Weights of a small GPT-style language model, trained from scratch on English Wikipedia.
Architecture: RMSNorm before each block, paired heads, exclusive self-attention.
Training: a variant of Adam for these matrices, 113M tokens, 13794 steps.
Each number is 50 + 15 x the weight over the matrix's rms, rounded and kept within 0 to 99. Layers, rows and columns count from 0.

# up: layer 3 MLP up, 768x192, rms 0.0844, rows 253-321, columns 0-47
# down: layer 3 MLP down (transposed), 768x192, rms 0.0605, rows 253-321, columns 0-47
up253:43 53 43 34 29 54 63 46 69 45 43 45 39 51 54 31 56 57 39 45 50 51 37 49 58 29 53 51 58 33 49 65 44 32 49 53 40 60 50 69 48 49 42 59 37 60 60 61
down253:60 57 43 63 43 40 54 63 42 50 40 38 59 51 42 53 30 27 55 69 55 54 54 51 26 56 43 47 50 44 49 51 51 64 53 49 56 44 49 37 61 38 51 66 57 45 60 36
up254:65 60 25 29 51 23 29 49 54 64 47 60 72 58 57 73 41 39 73 51 63 69 51 72 34 38 68 70 49 52 53 28 26 52 40 67 56 10 67 76 79 52 42 79 57 58 52 69
down254:69 34 63 56 35 69 46 60 51 38 28 47 12 83 60 46 59 65 23 33 27 38 59 50 68 44 29 59 45 54 52 35 59 60 65 14 58 75 54 66 25 76 64 50 50 59 60 25
up255:49 49 56 22 57 60 76 52 52 58 65 39 41 15 51 55 31 44 86 41 56 24 44 27 28 46 38 30 46 35 42 52 05 46 63 29 28 40 61 51 34 17 43 43 27 33 35 22
down255:74 68 45 48 26 43 33 59 62 39 28 46 54 66 63 60 57 43 33 72 58 51 27 54 39 71 91 59 63 50 39 46 79 47 44 76 70 57 44 28 56 86 54 28 72 42 53 63
up256:49 49 59 51 41 59 54 49 58 60 36 54 42 43 40 54 54 47 48 46 50 47 57 49 56 53 37 56 46 41 47 55 52 48 46 54 45 56 52 44 57 57 46 54 47 56 54 58
down256:50 48 48 55 53 45 56 48 46 48 56 48 51 51 55 48 45 45 48 55 50 50 52 55 44 49 49 47 49 53 54 47 48 52 55 54 48 53 53 53 45 49 52 47 48 53 48 47
up257:58 41 64 59 51 65 38 54 38 55 50 57 59 57 40 58 38 45 51 58 45 37 56 51 53 44 65 53 65 67 48 38 45 50 50 53 34 57 39 57 54 56 66 51 36 68 54 63
down257:49 51 44 40 47 45 54 42 59 53 51 50 43 47 56 50 61 53 42 56 49 58 51 45 49 56 50 44 45 39 51 55 55 45 49 56 56 43 55 49 46 47 37 51 57 50 48 41
up258:74 39 48 69 53 61 41 54 33 48 43 53 43 51 46 47 59 43 46 56 42 46 66 62 54 49 55 59 64 47 45 38 47 49 56 52 45 63 51 19 39 65 48 41 45 70 48 34
down258:39 49 43 32 50 44 56 42 66 58 53 30 51 55 47 52 45 51 47 54 56 48 37 41 43 41 48 50 40 49 59 39 42 54 45 64 53 47 48 63 63 43 44 59 48 39 46 57
up259:63 67 56 66 15 48 75 55 76 29 71 65 41 47 60 46 50 49 61 23 50 31 35 33 23 79 59 46 60 79 74 32 17 69 46 52 43 47 83 27 21 42 56 48 41 51 66 21
down259:69 71 80 24 59 37 32 62 48 42 55 54 58 57 58 45 71 97 56 65 57 33 51 34 61 15 46 08 08 38 17 54 59 70 39 37 76 37 38 89 38 77 52 45 65 49 14 82
up260:51 49 44 49 48 49 50 47 52 57 47 54 45 49 43 54 44 54 52 53 48 46 54 50 52 53 49 51 48 47 46 51 44 58 51 56 51 44 56 49 56 55 55 49 47 50 57 60
down260:45 47 50 50 49 46 55 57 48 48 49 48 48 50 53 51 55 48 51 51 50 46 46 53 48 51 50 51 47 52 54 53 49 50 52 51 48 51 49 52 46 49 52 52 51 52 47 44
up261:53 33 56 41 49 41 57 52 49 39 48 54 37 45 56 46 56 55 45 48 50 52 48 44 55 48 60 57 46 42 36 44 46 52 50 60 44 64 49 54 40 35 41 47 48 46 49 58
down261:46 58 44 54 45 52 49 42 55 56 48 48 63 54 39 53 39 47 51 49 54 51 52 52 51 53 45 52 52 50 52 48 57 53 51 50 57 43 54 50 55 54 53 53 53 48 51 47
up262:49 26 25 80 74 81 75 25 26 54 47 49 00 41 58 42 60 37 32 45 54 18 39 05 60 49 48 11 51 65 44 43 51 57 39 35 45 36 19 55 18 64 36 60 41 39 48 31
down262:58 71 61 21 22 36 38 70 56 42 69 62 88 94 07 58 42 74 76 20 50 51 51 71 15 38 44 76 42 48 70 43 31 44 86 63 36 86 98 43 85 26 52 13 48 83 54 60
up263:41 25 47 59 46 59 34 26 32 17 35 61 61 14 41 49 45 37 75 40 76 67 36 39 47 29 55 48 43 48 47 53 48 34 57 50 49 24 40 46 88 53 39 53 54 53 34 58
down263:72 60 40 32 43 67 63 46 45 57 68 51 28 83 62 42 43 64 19 57 33 00 78 47 38 41 42 45 43 47 61 30 36 61 67 51 34 78 77 60 10 48 43 67 49 37 59 35
up264:58 54 42 49 57 40 50 44 35 38 51 40 63 54 59 60 47 43 47 53 37 47 53 48 49 47 56 56 50 53 44 48 45 54 47 54 46 52 38 51 50 59 56 50 53 50 45 48
down264:50 47 56 47 50 54 46 54 61 53 57 52 44 48 47 41 54 55 48 44 54 52 50 45 55 43 42 45 46 44 50 55 57 48 43 46 55 48 56 55 51 47 51 43 49 49 56 54
up265:51 69 44 58 55 54 55 39 35 48 57 42 71 52 62 51 34 53 56 57 33 42 77 46 45 48 48 56 49 40 62 48 49 58 44 32 63 52 57 62 48 54 46 50 65 42 57 51
down265:48 34 57 43 50 42 43 63 74 46 51 51 42 46 43 50 73 40 50 49 59 50 42 52 45 51 43 45 49 59 39 56 59 59 58 54 42 47 44 52 40 50 58 54 52 58 38 48
up266:29 58 51 19 49 52 40 40 33 38 49 66 55 33 34 46 65 44 39 48 56 46 56 65 48 49 54 47 38 55 31 43 52 45 69 53 42 29 14 65 62 64 37 46 40 10 38 53
down266:46 46 55 70 47 71 54 42 70 56 31 35 62 68 47 54 37 56 66 57 47 60 27 46 49 73 35 38 57 58 45 34 59 58 37 41 39 54 44 47 40 51 52 42 59 73 47 67
up267:46 77 30 72 69 07 39 31 02 66 11 55 29 62 31 31 20 37 91 61 43 57 42 49 51 34 29 82 57 18 52 86 53 63 56 36 23 36 34 68 41 87 61 68 18 63 11 61
down267:44 71 62 44 85 19 29 27 48 86 19 49 45 85 52 62 74 32 42 99 41 61 43 56 22 59 11 72 66 35 41 99 81 79 12 73 37 31 10 50 12 55 73 73 17 60 25 40
up268:47 54 57 63 53 48 38 45 58 42 47 34 48 48 48 58 54 65 58 48 52 41 51 59 50 55 32 55 45 59 46 46 47 56 56 47 43 64 60 52 62 49 68 67 42 47 42 36
down268:53 50 54 43 47 50 51 52 48 57 47 55 45 52 59 39 47 46 52 48 52 63 51 49 48 49 58 33 42 55 45 46 48 50 38 61 56 40 43 49 44 45 49 40 49 47 52 49
up269:50 84 00 71 64 72 57 43 63 61 25 56 57 40 89 48 32 17 16 95 39 54 55 60 69 56 47 67 59 52 53 75 69 50 36 62 21 61 26 45 51 49 53 39 38 23 35 46
down269:48 13 71 35 37 31 74 72 20 37 59 25 58 57 32 63 70 50 75 40 69 65 65 46 26 41 55 27 24 50 30 49 53 59 72 36 74 52 60 63 61 29 41 57 67 47 67 84
up270:49 59 39 69 51 46 38 53 58 64 50 49 43 60 81 56 53 24 35 32 53 41 42 68 19 57 61 37 49 62 28 47 60 51 53 56 67 32 39 46 62 52 70 94 47 15 66 25
down270:64 35 60 36 48 59 65 57 30 39 59 53 48 35 29 41 44 61 51 50 39 49 56 35 75 42 46 50 45 50 66 45 50 52 53 34 37 57 49 61 50 34 36 17 38 64 45 69
up271:76 67 54 79 49 45 44 49 64 54 37 66 57 55 43 40 54 47 12 70 41 64 53 73 38 47 56 59 50 73 65 55 70 50 70 59 58 21 35 69 65 50 51 51 92 14 33 62
down271:76 57 56 80 80 55 54 28 59 67 99 28 63 38 63 82 99 39 44 22 63 53 25 57 37 43 54 59 51 63 57 47 46 59 40 81 35 66 66 11 59 46 84 49 29 49 53 58
up272:44 40 34 40 56 69 69 21 62 57 48 69 49 55 62 51 54 38 36 27 43 99 46 76 26 54 33 26 55 58 54 67 64 72 74 59 47 64 46 56 60 40 51 66 70 74 48 33
down272:77 65 40 75 65 17 35 82 26 56 51 41 42 54 45 37 47 57 42 05 61 11 41 85 74 65 66 19 52 34 38 55 37 27 00 55 36 64 12 60 03 65 84 55 48 40 59 74
up273:37 42 38 52 45 98 30 45 24 53 61 55 43 46 40 54 49 55 49 33 56 39 41 64 42 71 39 66 60 19 23 77 73 83 46 53 38 68 51 44 62 78 23 61 41 51 12 00
down273:62 48 47 46 38 26 78 79 50 41 36 42 54 46 69 50 63 34 27 57 49 44 68 49 71 44 61 39 49 86 61 45 35 53 50 54 54 32 69 44 42 36 60 77 44 53 96 46
up274:50 40 46 53 51 37 46 51 40 48 58 54 66 47 55 36 41 45 52 52 60 46 41 40 52 42 45 50 59 42 57 43 48 65 43 44 47 41 44 54 59 59 43 46 56 43 48 48
down274:45 48 56 51 50 51 51 60 55 50 53 49 36 53 44 55 54 56 44 49 39 52 59 44 44 50 46 38 48 56 47 56 53 41 49 50 52 62 54 52 44 50 56 48 53 50 53 54
up275:63 60 42 46 56 57 41 48 53 72 60 47 52 54 24 44 60 33 52 46 50 67 46 56 41 58 39 74 60 16 26 57 10 62 26 30 25 65 45 12 53 63 34 22 62 62 29 38
down275:56 42 68 37 42 37 59 52 28 40 44 45 49 52 66 58 40 44 37 65 29 50 53 53 56 49 63 22 41 67 52 53 75 49 67 51 71 53 45 61 46 50 55 73 43 32 61 41
up276:61 68 49 41 39 14 15 71 60 54 48 48 48 38 32 40 09 47 57 56 20 75 26 42 41 27 64 86 07 24 54 48 99 63 28 63 61 66 20 65 47 44 41 42 74 71 56 74
down276:40 66 47 76 43 48 27 64 67 61 77 40 40 99 32 37 22 25 43 50 39 72 63 25 62 49 28 61 06 56 80 00 37 22 81 50 64 27 43 39 55 79 48 54 85 72 67 74
up277:35 59 54 70 18 61 54 40 44 52 49 31 59 55 68 40 60 55 61 33 29 50 52 47 37 78 44 18 42 66 88 34 36 69 77 41 56 42 64 26 57 66 47 56 53 15 54 15
down277:59 38 60 37 46 24 21 71 48 53 60 70 59 71 62 58 81 42 30 22 78 28 75 78 67 11 53 62 50 05 00 78 61 26 01 57 46 48 24 70 37 43 57 57 45 65 45 59
up278:49 46 32 67 51 89 38 17 37 60 57 72 37 74 80 28 54 60 61 55 55 46 52 61 68 54 59 43 31 71 40 44 26 65 29 78 45 79 69 54 38 59 58 47 81 56 03 03
down278:34 58 78 14 59 39 53 55 41 52 30 60 73 46 26 74 48 36 24 42 45 61 60 39 18 41 60 45 61 57 49 46 54 37 69 42 71 64 54 43 84 71 37 38 57 53 99 72
up279:50 60 57 50 44 57 40 53 43 57 48 53 48 51 36 59 48 51 48 58 46 52 43 58 56 50 56 50 50 52 52 45 50 43 53 45 40 59 44 43 53 56 61 46 40 60 55 49
down279:53 45 46 53 51 51 52 48 53 51 49 49 49 52 56 52 57 54 52 46 50 53 52 48 49 52 51 54 47 39 49 51 53 54 53 51 56 44 59 55 44 48 41 54 53 51 52 51
up280:47 47 27 57 19 43 18 39 60 66 39 78 72 45 49 76 41 36 40 13 44 99 45 79 43 77 66 58 40 76 27 51 29 54 58 64 46 59 54 50 46 64 16 40 48 61 62 19
down280:66 93 71 39 79 58 58 92 38 28 33 48 67 42 72 42 34 43 49 67 41 31 67 68 59 63 53 18 72 51 37 63 35 78 28 80 58 52 37 49 21 49 52 42 51 61 24 76
up281:49 59 43 68 54 49 31 64 49 50 46 42 54 48 51 58 46 38 48 50 54 45 70 51 34 50 45 48 46 67 44 50 32 50 49 31 59 38 54 53 62 62 60 74 66 32 51 30
down281:46 50 48 35 49 45 58 52 48 50 63 52 43 34 47 55 46 57 44 39 50 36 39 50 62 47 52 44 51 37 57 46 64 53 45 61 42 46 46 53 46 40 49 32 44 67 41 56
up282:56 27 10 63 51 61 61 55 11 50 15 23 44 56 63 56 41 35 40 39 39 47 48 33 43 35 67 29 27 12 38 70 47 79 24 33 55 60 54 11 52 64 28 54 52 69 36 61
down282:55 62 78 73 40 50 39 51 60 26 91 66 29 84 47 58 49 65 57 22 39 46 69 74 29 42 47 51 59 77 55 58 63 25 53 59 64 52 62 38 28 21 83 28 55 66 83 41
up283:50 52 51 50 49 53 47 47 46 56 43 59 53 48 47 54 44 50 51 54 48 46 52 57 53 50 43 45 41 49 51 51 47 62 49 54 55 45 51 51 57 60 54 43 49 47 47 54
down283:45 47 50 52 49 45 52 55 53 44 51 48 48 52 54 51 47 46 47 53 52 46 51 48 47 51 53 53 50 52 50 49 56 46 52 51 46 53 51 50 49 52 50 54 52 48 53 49
up284:55 46 51 44 57 47 55 38 51 55 46 47 48 45 61 52 44 53 52 47 48 48 45 41 57 49 45 60 49 41 45 57 45 53 37 52 43 59 52 61 48 65 48 51 55 49 41 60
down284:48 48 48 45 48 51 50 49 53 46 52 59 56 54 44 48 47 45 49 50 56 52 44 57 40 51 49 54 51 47 57 52 54 44 55 51 52 43 48 54 53 44 55 48 52 43 59 44
up285:37 35 34 60 63 69 56 25 25 36 51 45 07 52 64 43 35 22 44 51 61 26 24 42 52 25 70 34 29 70 38 52 66 42 37 49 28 59 39 26 33 90 50 71 22 27 61 45
down285:61 61 63 41 35 25 69 64 72 49 55 67 79 56 25 58 58 91 39 22 45 75 75 51 37 75 43 71 75 42 69 43 36 65 99 42 83 68 86 71 61 36 36 00 72 66 37 50
up286:69 47 63 57 48 77 26 63 36 64 63 50 32 69 41 73 62 18 27 58 27 35 84 46 28 51 53 25 77 45 33 42 40 54 39 53 43 59 52 39 28 35 38 38 39 46 56 43
down286:51 55 49 53 58 26 61 33 51 49 33 54 55 52 49 42 48 62 65 53 65 37 41 47 44 47 43 45 47 53 55 63 39 55 47 56 51 37 47 47 55 63 61 63 43 65 67 41
up287:41 49 52 57 48 53 28 48 48 45 39 52 44 57 73 38 57 48 48 43 61 49 63 36 54 52 50 40 56 44 49 41 58 52 66 55 36 44 46 49 48 51 39 42 47 42 55 53
down287:57 51 55 45 52 55 57 56 52 52 57 42 50 50 34 58 44 53 45 57 47 48 42 58 52 44 54 55 42 52 50 51 48 45 49 46 57 55 52 51 48 46 53 51 50 56 44 48
up288:35 48 73 46 32 51 74 53 51 66 15 69 63 51 60 10 51 70 52 38 24 51 60 44 36 66 52 58 76 49 43 57 74 68 47 51 57 92 71 45 74 14 45 52 54 67 69 29
down288:69 40 43 80 85 61 30 32 40 53 53 34 28 64 71 99 60 20 36 48 72 34 25 30 73 31 46 37 59 53 40 27 15 22 36 59 70 37 44 59 35 95 76 63 61 60 49 72
up289:58 47 35 39 46 38 44 50 51 50 53 43 54 53 53 39 56 43 46 46 45 49 48 54 33 42 57 49 47 67 42 45 49 56 51 35 68 36 48 48 56 32 41 57 58 42 48 30
down289:43 52 60 56 50 55 49 57 55 52 49 60 49 45 45 50 47 46 58 53 46 52 47 52 57 49 41 37 47 43 52 52 55 44 43 53 47 53 45 52 49 55 49 60 45 46 57 53
up290:52 52 50 46 50 47 45 57 42 46 61 75 63 57 38 56 38 64 39 52 40 52 62 35 37 54 38 63 46 62 43 48 49 71 59 68 42 64 48 56 51 52 47 65 47 78 45 47
down290:33 49 46 55 46 46 49 57 50 56 52 46 47 46 63 56 48 42 53 46 57 60 46 34 46 51 50 55 62 42 67 35 42 52 51 41 56 51 42 53 44 56 43 44 46 34 45 49
up291:47 31 46 27 33 40 73 27 73 93 14 60 99 58 69 50 31 43 64 43 39 84 41 25 58 54 44 10 30 27 25 55 59 99 37 48 63 49 49 45 58 45 38 30 79 43 14 60
down291:62 47 59 70 91 33 24 81 29 32 99 59 24 67 25 40 20 67 18 80 66 00 46 66 27 44 70 77 55 22 47 75 85 00 66 55 63 38 22 74 42 72 71 54 10 39 72 70
up292:69 44 61 54 19 51 49 29 68 33 13 67 52 36 63 66 05 49 44 41 56 34 46 58 38 88 99 58 66 72 40 19 21 61 46 65 51 58 64 72 31 32 39 58 12 15 26 52
down292:69 53 87 64 34 93 85 36 52 58 69 65 51 99 50 03 73 46 29 67 78 67 86 45 52 42 20 24 14 11 12 15 61 79 31 39 13 18 21 25 27 62 61 37 79 76 66 65
up293:36 43 26 77 31 53 56 24 41 50 89 85 36 71 63 09 42 28 70 83 62 69 46 48 38 03 74 52 36 64 54 66 26 39 44 69 50 62 30 55 30 99 50 35 55 40 24 37
down293:28 40 73 46 53 20 12 54 01 33 49 43 27 52 67 29 24 13 40 97 91 39 48 54 57 42 78 66 40 48 30 49 90 14 51 49 18 26 30 66 46 75 42 69 29 62 66 58
up294:48 42 36 43 52 70 00 44 20 64 54 61 71 05 34 70 53 72 46 55 72 68 69 53 46 48 77 46 15 37 33 74 66 48 55 40 56 61 61 70 60 42 42 68 60 58 40 58
down294:65 50 49 46 56 39 31 71 38 54 21 41 51 56 62 71 65 48 67 48 45 19 58 46 70 73 64 43 30 47 35 51 46 23 28 55 60 68 59 61 16 42 69 19 55 57 16 34
up295:82 50 66 52 28 44 15 41 39 75 47 84 46 65 56 37 38 65 02 62 38 39 58 37 57 42 86 71 65 56 47 48 44 44 50 32 29 41 28 40 55 74 46 25 31 41 53 37
down295:54 65 50 52 50 55 55 54 51 64 63 39 53 54 70 55 28 37 62 63 81 56 41 59 45 47 46 58 44 43 45 47 64 50 60 55 48 38 58 50 40 56 65 82 64 37 38 39
up296:55 59 38 36 45 42 47 57 74 59 39 60 57 48 49 45 52 53 41 53 48 34 60 44 28 59 38 51 26 48 26 37 39 81 63 41 46 68 37 50 62 64 57 72 41 32 29 91
down296:33 49 62 74 28 56 38 56 29 50 59 44 53 48 71 38 43 49 45 51 59 52 51 42 54 39 66 51 66 55 59 71 45 43 43 56 52 22 76 55 36 38 41 56 44 51 68 12
up297:42 32 24 36 67 53 55 16 69 57 48 41 67 41 57 41 53 55 69 35 42 90 24 99 39 63 35 45 62 29 64 48 42 59 78 58 51 48 56 43 65 39 47 52 54 54 30 58
down297:66 45 63 70 55 21 55 85 63 34 35 36 32 52 55 24 41 65 49 38 73 19 31 29 54 61 45 07 71 39 44 64 25 15 30 48 69 62 19 66 25 58 58 53 36 54 32 50
up298:57 59 82 47 45 66 62 56 70 42 72 67 37 47 64 76 65 55 70 82 51 48 52 32 47 12 70 31 51 75 27 35 23 86 60 32 64 37 33 43 94 65 37 58 55 68 60 41
down298:47 45 68 58 42 33 59 54 90 54 70 60 52 36 70 71 99 75 70 62 36 56 70 37 65 35 84 37 19 66 57 24 61 52 26 59 56 53 50 61 64 31 56 51 51 62 49 61
up299:45 38 76 71 38 64 56 60 64 63 55 50 84 64 57 43 62 42 40 70 51 76 63 09 43 40 67 35 72 65 65 64 39 61 71 23 36 54 55 10 30 39 48 41 57 60 40 23
down299:56 85 23 45 65 32 38 52 24 76 49 40 25 53 44 67 32 35 68 42 35 40 44 67 48 64 33 43 24 30 55 52 48 64 57 82 36 55 63 68 59 39 58 64 39 53 50 68
up300:54 46 56 27 50 27 99 23 44 62 52 58 75 33 47 63 44 54 51 47 39 62 32 29 41 68 60 63 20 39 52 43 50 43 45 49 42 23 75 58 75 30 35 79 47 39 44 33
down300:16 73 59 74 39 55 24 70 38 22 12 51 52 61 56 16 54 50 30 55 72 49 65 61 82 16 59 42 44 72 61 65 66 64 74 44 56 77 46 42 33 85 64 49 68 60 65 48
up301:80 34 28 19 24 62 36 21 49 75 73 62 41 37 42 54 30 68 42 60 67 48 51 99 72 64 61 33 23 35 11 36 69 51 51 62 70 41 52 56 36 57 49 46 59 53 39 50
down301:68 27 58 66 63 54 70 80 80 36 57 65 21 99 13 56 53 53 56 59 77 20 67 31 45 33 51 14 37 28 44 28 70 44 46 57 53 63 37 17 86 26 79 31 61 51 65 57
up302:52 34 47 58 61 52 79 58 51 49 81 59 43 64 41 59 53 44 36 57 42 70 20 47 36 65 24 46 57 50 58 32 62 79 39 14 61 64 57 55 51 31 21 48 49 17 40 71
down302:16 41 18 45 12 78 48 65 40 54 75 63 41 37 51 24 46 54 70 45 47 32 65 27 52 70 54 22 46 89 54 45 35 73 76 38 30 68 61 21 47 73 44 54 38 11 54 48
up303:73 74 60 77 29 51 51 71 24 55 58 85 56 49 64 13 49 32 46 99 10 38 47 54 38 62 64 49 42 60 39 46 44 57 41 39 38 44 39 45 30 77 43 41 26 35 35 31
down303:54 56 48 15 43 71 53 33 86 39 42 26 48 53 03 69 60 68 40 09 77 37 53 54 52 26 26 54 81 56 50 37 42 46 62 73 46 58 45 58 42 45 41 61 65 63 49 77
up304:61 29 41 37 38 47 20 18 25 62 40 39 56 34 57 52 46 58 38 30 56 99 30 77 39 66 21 43 56 58 27 41 29 67 31 50 81 74 47 42 72 44 47 51 73 67 30 17
down304:59 53 60 87 74 15 64 68 48 21 40 45 28 81 35 53 46 56 69 41 71 07 62 17 56 19 60 03 59 63 65 71 20 47 12 55 62 30 28 42 33 53 64 47 51 57 68 85
up305:56 61 45 67 47 44 40 49 67 53 44 44 42 69 80 33 45 54 45 49 52 41 57 45 42 39 75 69 31 64 52 62 52 63 50 30 47 61 35 36 34 64 71 59 27 12 50 63
down305:48 48 45 45 44 50 57 32 32 55 62 45 43 29 37 64 45 55 57 41 44 55 44 49 56 56 27 46 56 23 51 63 44 29 44 55 45 30 52 48 65 28 48 56 65 71 63 65
up306:32 40 62 29 47 30 47 12 59 41 06 59 42 62 45 38 44 65 59 42 35 65 37 54 36 65 38 63 40 22 55 73 55 69 99 47 24 51 64 71 85 47 46 46 46 55 53 94
down306:60 53 35 54 41 32 38 96 37 69 78 24 69 24 48 52 60 61 27 80 55 16 52 57 55 51 86 50 81 62 20 55 47 37 00 51 63 48 16 44 12 53 44 44 40 46 28 33
up307:54 45 54 35 39 62 39 41 26 37 37 53 68 51 56 69 48 41 66 48 53 48 55 41 57 55 46 51 39 45 56 35 53 45 54 43 31 62 45 29 53 62 43 40 48 47 43 48
down307:50 49 54 58 57 48 59 52 72 66 60 48 32 43 46 43 39 59 53 39 54 55 60 49 48 48 45 56 54 56 47 54 46 49 44 50 56 37 44 60 47 47 53 51 49 46 56 48
up308:55 54 56 32 48 43 62 50 45 48 34 55 54 52 47 53 40 51 51 57 42 44 59 48 45 49 51 59 50 52 53 51 48 49 41 49 65 57 56 46 41 64 65 39 41 53 48 60
down308:53 40 48 57 45 46 45 56 61 49 55 44 46 56 51 47 51 43 50 53 50 53 49 53 51 45 42 51 51 44 45 55 50 55 53 51 42 48 49 53 57 42 49 56 54 51 57 46
up309:47 45 49 50 51 52 49 56 50 55 49 53 50 53 43 50 47 52 51 49 48 50 54 55 43 47 54 45 59 56 52 47 47 48 48 55 50 52 51 50 52 48 53 50 47 50 55 49
down309:51 53 50 48 52 52 52 49 49 49 48 46 47 48 53 48 55 47 49 51 50 52 48 48 51 52 53 51 47 49 51 51 48 50 49 51 53 53 50 50 49 51 47 53 52 52 46 46
up310:58 56 46 39 36 48 42 62 28 86 66 37 76 10 46 52 26 35 49 45 53 74 59 65 27 60 26 35 34 37 16 28 62 77 63 48 47 68 40 35 64 42 35 45 52 37 36 24
down310:64 30 31 63 64 59 50 46 50 36 59 47 26 71 63 62 50 50 57 31 55 20 36 43 64 38 54 47 55 69 60 58 20 45 37 51 35 55 32 56 51 60 54 44 09 51 70 84
up311:54 39 38 42 29 67 52 23 53 29 27 85 68 38 61 62 28 25 45 51 45 19 52 88 55 44 20 72 55 61 00 47 38 62 51 38 65 45 57 55 48 15 27 78 34 54 36 67
down311:51 60 65 40 22 55 65 68 64 78 86 40 73 74 53 45 80 58 48 54 55 37 46 49 42 37 68 49 39 58 38 50 67 65 54 59 43 72 55 12 49 43 74 34 41 50 50 53
up312:47 51 38 91 54 16 65 47 46 47 47 29 51 55 58 49 27 55 54 39 56 46 48 60 46 49 54 65 44 31 48 62 49 58 49 41 54 56 65 59 53 58 68 67 68 46 43 18
down312:49 63 64 24 41 62 36 58 43 46 60 61 44 34 55 51 47 52 45 49 58 58 51 46 52 46 49 39 45 54 50 46 57 45 52 51 51 52 50 44 44 46 47 37 36 47 43 55
up313:44 19 54 38 38 33 45 43 23 68 35 60 57 36 50 45 50 22 95 55 44 30 46 41 28 58 40 59 63 71 45 62 46 44 39 41 25 46 77 71 55 38 38 52 56 53 74 35
down313:55 83 34 65 62 79 52 56 53 63 52 39 34 61 49 38 47 57 13 54 59 46 35 49 73 41 46 48 42 57 46 39 47 53 68 56 55 63 24 23 55 75 45 39 37 37 56 70
up314:48 65 64 78 32 67 50 42 45 53 32 63 43 72 39 11 58 62 35 52 60 46 29 39 69 75 17 44 68 57 40 39 68 71 51 48 38 66 58 39 42 40 45 50 69 81 51 44
down314:65 32 33 30 65 27 58 42 45 60 45 37 68 35 69 90 58 36 50 45 43 45 54 59 25 53 62 69 57 25 56 59 34 45 49 49 46 47 53 48 62 66 45 54 36 23 44 48
up315:47 97 15 48 21 29 37 59 42 41 28 99 56 56 60 26 29 63 61 45 46 64 35 45 48 54 45 54 12 55 55 58 65 70 59 29 47 31 22 53 37 72 48 67 65 33 99 77
down315:96 58 51 44 76 73 62 89 25 36 19 24 42 51 64 42 44 47 59 44 62 21 40 46 73 40 53 20 48 23 72 49 40 60 42 22 60 35 18 56 56 63 72 61 99 65 54 86
up316:58 56 46 57 11 47 51 35 68 43 47 42 40 70 65 30 00 33 36 33 46 35 51 31 48 28 55 41 46 49 19 14 53 56 27 40 32 49 59 16 00 33 31 38 54 33 30 43
down316:51 38 55 63 73 62 57 86 27 52 66 45 54 14 29 90 99 63 52 64 39 56 36 70 44 77 58 36 27 43 68 90 58 75 71 59 63 39 44 60 88 89 66 55 44 46 50 47
up317:65 48 31 60 48 48 43 31 52 65 73 40 27 56 54 45 31 55 78 55 06 41 64 30 40 60 76 49 36 74 56 33 23 99 34 38 43 79 52 00 40 65 17 36 51 46 20 44
down317:77 38 51 49 44 52 17 59 67 80 44 35 99 33 69 74 55 55 73 69 50 56 62 51 45 69 38 25 67 57 49 46 39 53 46 75 64 54 51 49 23 49 62 56 68 46 39 37
up318:93 40 56 74 51 64 55 48 71 17 66 79 23 55 53 42 49 59 27 83 22 66 27 41 32 40 62 17 36 66 49 71 55 57 36 65 60 26 00 48 29 73 24 39 75 24 45 85
down318:40 66 83 74 37 40 37 29 68 87 66 28 99 22 39 61 96 27 52 67 50 62 48 16 74 00 54 67 75 26 39 24 64 55 41 44 32 42 74 59 32 64 39 50 35 54 15 53
up319:61 47 20 38 32 54 30 40 72 65 59 46 44 30 61 46 56 38 48 60 25 57 57 70 27 65 52 40 39 70 36 34 58 62 61 33 54 38 39 46 52 23 50 70 50 49 55 63
down319:62 40 57 53 61 43 68 59 29 45 54 60 50 58 51 46 49 64 48 56 48 43 42 41 57 37 46 49 75 52 59 66 55 32 40 60 44 54 62 57 40 67 42 48 47 57 62 38
up320:56 58 50 49 43 47 52 50 28 44 29 61 34 50 38 70 52 45 55 44 38 52 48 40 34 55 55 43 37 59 48 48 47 42 53 59 53 55 50 36 43 51 59 56 52 51 43 40
down320:50 37 44 55 60 53 49 53 65 50 60 46 54 44 56 35 45 50 59 46 60 54 52 60 63 42 43 58 46 43 45 40 53 53 44 49 45 35 44 54 60 49 41 53 46 44 55 49
up321:48 49 53 41 45 40 58 44 53 50 60 46 51 43 60 38 52 47 44 50 49 58 48 43 44 55 56 51 49 49 53 53 48 50 45 50 49 55 63 56 47 52 46 51 47 49 51 44
down321:45 54 46 54 46 50 47 52 48 52 45 56 51 55 46 49 49 47 53 51 52 50 51 53 49 50 49 50 54 51 47 48 49 52 55 49 50 47 50 48 45 45 57 57 52 48 54 46